{
  "positions": "learned+rope",
  "rope_fraction": 1.0,
  "init_std_up": 0.0712,
  "beta1": 0.95,
  "lr_head": 0.00805,
  "warmup_steps": 200,
  "batch_tokens": 16384,
  "train_tokens": 81550000,
  "dataset": "wikipedia_en"
}
Each number is 50 + 15 x the weight over its row's rms, rounded and kept within 0 to 99. Layers, rows and columns count from 0. The size before them is the row's rms in percent of the matrix's.

# layer 11 MLP down, 64x256, rms 0.0792, rows 0-50, columns 0-63
092:41 58 28 36 22 09 80 53 46 73 54 64 67 38 43 54 68 39 40 57 91 38 65 59 31 27 63 36 26 59 57 75 27 51 53 51 72 56 51 33 61 87 31 28 35 72 34 37 60 50 38 47 78 48 69 55 51 63 60 26 61 21 54 47
101:70 52 55 75 57 44 63 50 60 17 72 71 27 59 64 30 46 13 57 43 59 31 28 64 48 61 73 72 60 48 63 32 63 63 81 65 68 46 64 43 34 24 69 56 52 21 46 40 42 42 78 25 12 58 19 57 41 43 52 50 62 44 48 67
104:37 49 52 51 61 38 79 44 53 54 72 50 30 63 76 47 40 73 23 60 61 47 54 54 13 46 63 49 74 46 37 58 50 47 47 62 44 38 35 66 72 84 71 15 63 56 43 44 25 49 43 63 77 39 32 54 63 72 75 38 44 52 47 54
097:19 47 91 49 55 32 75 67 45 33 51 66 42 39 24 61 51 37 38 48 47 80 47 56 70 51 30 78 66 39 36 48 26 46 41 67 43 52 55 45 48 51 54 37 39 23 49 65 59 60 76 64 62 59 37 51 12 50 76 33 37 42 59 45
104:48 55 78 64 67 60 53 65 60 46 69 58 44 48 33 43 78 25 55 90 34 30 58 71 35 77 51 46 31 53 25 48 47 52 56 48 60 48 68 58 52 56 54 57 34 41 39 47 53 54 46 48 42 31 24 56 54 75 74 45 31 56 33 70
114:61 47 73 25 44 37 67 64 47 43 50 42 50 55 44 18 65 09 64 50 35 67 76 59 31 62 46 58 41 46 45 33 43 50 68 72 59 52 27 67 40 70 63 61 56 31 32 51 45 33 27 52 43 65 54 45 46 46 32 46 41 26 41 35
100:41 54 45 09 31 39 62 35 30 58 54 48 40 71 63 67 56 66 45 28 27 62 48 34 89 29 41 52 60 47 62 57 63 41 29 45 36 44 36 44 62 35 61 65 63 55 62 37 34 73 41 75 67 62 53 24 49 21 53 50 39 31 42 66
099:36 53 47 33 51 18 53 67 33 45 33 65 56 51 54 44 53 85 42 53 45 40 81 43 56 60 43 27 05 52 32 41 59 25 71 38 72 38 33 74 53 57 37 30 50 40 28 63 50 67 52 58 66 36 66 53 53 69 59 43 52 56 45 23
099:48 63 47 59 46 34 50 54 62 46 34 36 25 76 54 41 73 48 54 33 64 81 52 64 54 42 53 46 78 59 50 37 39 86 53 37 55 28 38 11 58 44 44 53 28 82 30 52 37 56 64 36 18 60 30 42 30 67 39 20 57 59 46 61
093:53 87 56 48 46 42 55 29 46 24 62 48 48 64 32 59 45 79 49 39 51 36 61 59 46 30 71 60 44 50 55 27 54 39 78 57 61 37 54 55 52 70 36 44 79 65 69 38 38 63 31 38 73 75 54 33 68 66 56 79 34 63 43 51
107:55 57 44 60 57 42 42 66 54 53 60 50 43 38 48 70 53 00 38 57 65 65 51 57 64 44 74 41 84 66 42 35 49 61 22 67 44 76 42 89 49 55 54 55 53 21 36 44 47 61 57 47 63 75 52 69 56 30 46 46 54 54 50 54
095:71 31 62 49 75 41 69 56 53 34 71 63 46 54 52 56 50 79 64 53 10 54 71 65 63 38 52 63 39 60 36 14 57 62 45 61 83 54 51 35 48 39 35 53 57 43 54 38 38 61 47 44 50 50 38 55 46 34 57 55 64 40 58 49
099:44 67 33 44 40 59 38 29 57 41 48 62 50 19 57 59 69 60 08 26 54 73 57 30 28 61 30 22 54 42 29 29 64 24 49 57 59 44 58 41 49 68 49 64 40 39 55 67 39 56 36 50 41 76 51 37 46 60 49 63 55 59 47 37
101:49 49 65 57 60 70 51 80 42 49 36 64 68 43 39 44 37 43 40 58 34 60 18 52 48 51 34 50 44 57 50 64 40 74 35 55 49 58 45 47 43 61 43 91 36 43 70 54 51 35 57 73 51 52 46 50 43 56 50 36 27 44 35 52
094:71 67 65 34 48 38 66 36 57 35 27 50 42 48 61 18 50 46 61 54 67 52 47 57 76 60 41 67 70 60 41 38 53 71 72 51 88 47 69 82 48 40 72 45 58 12 45 68 37 36 69 58 59 66 73 62 75 41 64 48 55 45 53 49
094:50 64 49 41 46 43 68 51 47 37 57 66 45 55 53 63 43 55 41 26 62 37 61 54 77 40 54 42 58 54 63 33 56 50 64 31 31 39 76 33 48 57 50 26 59 39 50 52 51 62 45 57 40 49 20 60 47 45 62 34 68 30 50 72
095:46 68 47 49 50 37 49 49 65 72 67 46 41 66 50 33 30 07 62 59 49 64 87 51 32 59 44 25 60 59 61 55 73 48 50 36 47 60 48 35 18 90 95 63 32 56 54 55 60 30 64 33 39 71 57 58 58 64 74 74 43 33 40 52
099:60 62 61 61 29 33 59 51 70 59 49 38 32 56 61 38 28 49 42 59 53 43 60 74 49 24 39 62 49 17 49 40 27 54 37 35 69 48 36 26 54 22 48 57 71 56 52 61 69 35 48 63 62 62 33 33 29 49 41 29 56 60 64 57
098:65 53 46 25 26 53 39 51 50 42 41 47 42 70 45 31 70 13 39 51 55 61 35 56 46 70 38 40 47 36 46 34 42 67 50 61 56 41 39 61 52 46 50 66 16 24 72 51 53 49 42 59 27 50 45 47 47 63 48 24 66 83 87 54
102:33 72 44 69 64 41 36 30 63 52 56 53 41 63 32 69 49 63 36 47 65 28 32 32 38 47 40 39 56 59 50 98 61 30 71 41 24 66 36 61 54 55 61 70 74 40 40 30 26 29 79 36 64 71 43 40 47 49 40 58 53 71 45 51
100:36 58 48 20 51 49 47 48 51 73 26 62 45 41 34 20 38 32 67 66 23 66 64 50 52 49 24 51 17 57 49 50 27 42 21 43 44 32 68 41 50 37 40 48 44 51 32 59 46 62 36 60 82 54 41 49 59 50 70 36 76 46 50 58
107:37 37 80 31 64 63 66 73 47 28 35 44 47 61 36 49 61 12 56 73 53 55 68 56 55 84 48 59 44 68 52 44 80 58 54 46 45 56 71 63 41 46 53 48 22 47 52 58 37 48 52 58 58 56 64 62 66 34 53 36 38 36 28 46
101:44 57 58 31 55 46 40 45 68 44 49 54 52 42 41 46 62 32 64 71 73 73 41 59 28 38 28 28 60 44 24 41 19 32 50 52 58 29 51 59 64 89 99 44 22 55 57 65 61 46 30 28 37 19 56 48 29 54 34 38 55 31 67 64
092:65 65 70 21 37 43 70 15 53 56 48 66 44 46 70 38 51 66 51 50 62 62 29 59 52 36 55 32 58 65 67 75 56 64 49 40 46 50 56 30 70 71 61 57 69 44 63 57 15 61 07 21 50 45 26 48 52 57 65 31 47 70 69 27
100:58 68 42 79 70 57 60 33 49 55 39 71 58 36 60 61 48 46 69 38 31 77 41 53 32 50 61 62 32 46 51 82 46 58 80 41 50 41 71 34 20 29 40 45 56 88 70 70 29 49 56 25 49 08 78 64 71 62 57 60 80 56 50 78
098:62 65 67 63 60 63 50 43 70 57 49 37 38 37 47 30 61 33 51 42 25 65 43 63 31 53 62 23 43 47 40 59 51 66 31 37 60 26 53 62 43 46 50 42 50 79 43 68 09 53 34 50 52 45 43 36 65 52 41 79 58 29 48 45
095:56 50 46 30 70 57 44 67 59 60 71 14 32 62 32 42 59 61 35 30 67 47 82 35 46 62 17 39 44 10 68 47 38 69 51 40 57 44 43 77 53 65 23 47 56 51 53 56 31 36 14 68 79 87 33 35 39 41 32 38 43 46 46 56
096:27 43 34 68 48 60 42 48 54 54 42 23 60 54 58 56 69 70 57 52 57 36 39 64 61 43 29 66 35 40 47 60 33 44 49 55 57 41 47 56 45 95 55 62 43 47 51 55 40 55 73 47 63 45 78 45 59 72 82 51 58 55 66 64
091:26 63 33 58 36 36 59 57 62 60 46 52 46 50 75 80 30 41 31 63 53 62 50 77 52 47 22 40 22 62 56 30 70 46 37 73 52 33 33 53 59 72 48 53 63 09 27 50 44 69 44 27 34 45 29 19 49 65 70 47 55 54 31 54
105:52 72 45 55 48 62 58 38 30 39 37 40 52 52 58 54 62 62 29 49 63 63 41 33 70 32 62 49 49 47 40 78 44 40 51 38 44 23 45 45 40 66 62 55 69 76 59 47 29 42 51 12 67 36 59 16 54 47 67 33 33 65 46 44
102:59 27 40 44 40 32 61 57 50 56 42 42 67 61 42 43 73 29 78 55 52 09 58 53 46 55 27 46 34 46 46 51 64 63 59 19 53 40 34 50 35 41 44 52 43 60 64 79 44 55 49 28 45 64 42 48 34 57 49 40 55 42 42 51
092:70 46 33 72 35 45 34 37 46 42 72 64 59 58 51 54 47 76 52 52 61 60 65 57 30 56 68 39 49 28 66 44 48 40 71 48 64 39 39 65 43 47 69 62 34 39 49 53 73 42 35 56 50 35 17 31 62 42 48 68 69 49 49 52
102:40 64 46 43 65 44 82 52 44 69 48 59 45 60 37 50 69 47 61 58 43 45 39 38 61 56 56 60 85 66 59 37 46 48 56 47 33 39 53 66 41 51 36 82 55 28 50 53 62 46 21 41 46 09 72 49 63 55 70 63 49 30 39 43
100:22 44 56 38 55 49 66 32 42 43 35 88 65 73 51 59 52 51 57 40 50 46 46 45 91 40 34 46 61 48 61 55 57 36 65 81 55 68 38 52 55 56 62 48 50 39 38 18 31 43 61 33 25 47 65 41 58 46 55 14 35 36 60 70
098:57 57 46 43 56 42 39 54 36 45 61 51 25 82 63 69 19 65 63 42 55 45 63 34 72 50 66 58 61 54 38 57 65 47 49 70 57 58 51 37 74 47 65 63 46 54 56 55 56 47 38 60 57 26 71 46 64 46 46 42 57 55 45 51
099:38 51 43 56 47 58 39 51 46 29 64 48 97 53 58 55 23 53 43 51 45 32 45 28 44 46 51 46 22 57 55 33 47 56 60 26 62 43 58 46 29 37 59 49 84 44 35 43 43 28 40 47 52 44 60 43 50 58 73 36 49 43 59 62
110:21 44 46 69 56 64 47 65 47 60 03 20 30 30 67 63 52 45 53 33 69 50 41 50 51 47 55 39 52 76 69 57 38 55 30 44 39 42 51 31 59 61 46 57 27 64 59 61 60 45 39 44 60 38 65 46 78 63 68 29 46 37 49 23
093:68 31 29 35 67 69 77 44 50 44 26 29 35 48 65 42 69 58 55 58 75 54 40 85 74 44 51 34 81 67 46 56 44 58 37 67 44 59 61 79 41 35 51 41 65 65 57 51 52 20 60 54 49 47 77 44 48 51 28 43 53 28 31 40
087:54 36 29 53 43 50 48 56 43 48 58 64 53 41 64 51 44 48 43 59 96 57 76 46 34 45 26 53 46 46 46 61 55 51 60 44 51 39 23 75 24 05 40 52 27 43 57 47 71 38 52 70 45 48 31 52 67 59 66 43 57 60 48 29
100:62 47 45 46 54 36 43 62 61 28 55 32 52 61 50 59 39 51 70 66 49 34 29 66 52 36 61 41 37 43 82 16 48 39 61 16 46 44 42 47 67 41 40 56 52 58 29 52 64 43 45 22 42 63 76 62 31 48 65 59 44 19 50 52
101:55 50 48 69 49 31 79 21 40 40 66 59 77 52 70 46 41 65 40 62 32 75 34 38 48 67 53 28 53 31 26 69 33 32 66 42 36 43 65 45 83 73 53 52 12 36 45 59 57 46 55 54 50 39 57 68 59 47 25 41 32 27 73 30
086:52 38 47 41 23 55 19 37 45 34 38 49 48 65 49 62 54 45 18 67 22 22 29 46 66 63 13 56 21 65 44 24 49 52 24 59 42 42 48 15 49 19 45 62 41 44 50 65 55 50 27 76 56 29 42 57 34 43 68 53 64 37 69 83
105:34 60 48 29 41 33 51 32 70 41 17 33 49 62 45 55 43 49 48 37 78 47 72 40 41 67 59 36 33 44 33 49 57 50 37 39 60 71 51 42 64 61 37 54 38 61 29 73 27 56 63 50 31 54 68 71 37 65 61 57 52 68 33 48
099:58 30 67 37 46 50 50 79 39 63 67 85 45 59 59 58 37 79 44 53 48 38 18 63 41 35 37 47 49 69 34 59 58 38 62 32 54 58 34 44 45 07 46 27 59 62 61 57 29 85 49 64 61 24 59 34 65 28 56 64 54 45 27 57
097:83 50 47 75 49 47 70 42 54 38 44 40 44 69 67 39 54 28 58 76 40 62 43 52 58 68 72 47 39 18 68 34 41 74 57 41 64 35 51 38 43 21 58 72 48 30 69 59 59 43 42 49 66 27 36 53 36 68 48 37 42 75 56 64
108:32 20 36 47 26 63 28 57 39 40 44 50 40 27 62 73 41 42 25 48 60 43 77 37 77 41 49 44 54 38 80 47 55 61 67 43 47 31 44 70 75 68 55 44 41 41 60 34 61 60 35 67 70 51 54 39 50 34 59 36 43 52 47 52
106:74 31 38 72 47 44 67 44 37 70 30 45 76 63 75 50 81 47 58 29 67 52 39 49 28 59 78 62 48 44 37 58 70 41 52 52 43 58 35 48 29 43 47 19 71 79 57 19 42 44 46 40 54 67 33 25 60 39 39 61 38 40 39 38
102:44 94 39 53 65 23 42 61 66 77 34 59 67 34 53 54 36 62 42 48 63 60 87 26 64 27 44 68 45 87 81 58 67 57 50 68 58 61 41 22 50 63 69 44 18 29 26 46 51 32 39 34 39 71 50 63 39 50 67 25 28 45 45 59
098:27 52 55 64 65 84 71 26 48 38 45 24 57 59 51 51 45 35 32 46 46 62 40 46 79 60 62 52 40 33 39 42 47 39 43 74 30 41 60 50 60 33 44 57 25 50 56 38 47 55 46 54 72 43 55 45 59 72 55 12 33 51 38 21
097:57 44 35 32 42 37 59 44 40 42 50 43 70 62 54 57 37 47 33 32 63 39 53 44 52 18 61 31 60 38 47 43 65 48 38 56 48 66 64 56 33 73 68 76 54 69 52 48 37 28 59 48 36 72 25 31 67 44 79 76 48 43 69 37
107:45 57 34 32 25 67 36 45 48 72 53 51 47 34 74 64 38 50 25 40 54 79 61 30 45 45 40 68 13 25 45 23 54 31 56 59 57 35 40 70 46 42 65 44 46 46 34 30 49 15 42 26 31 52 43 47 54 47 57 42 40 53 47 62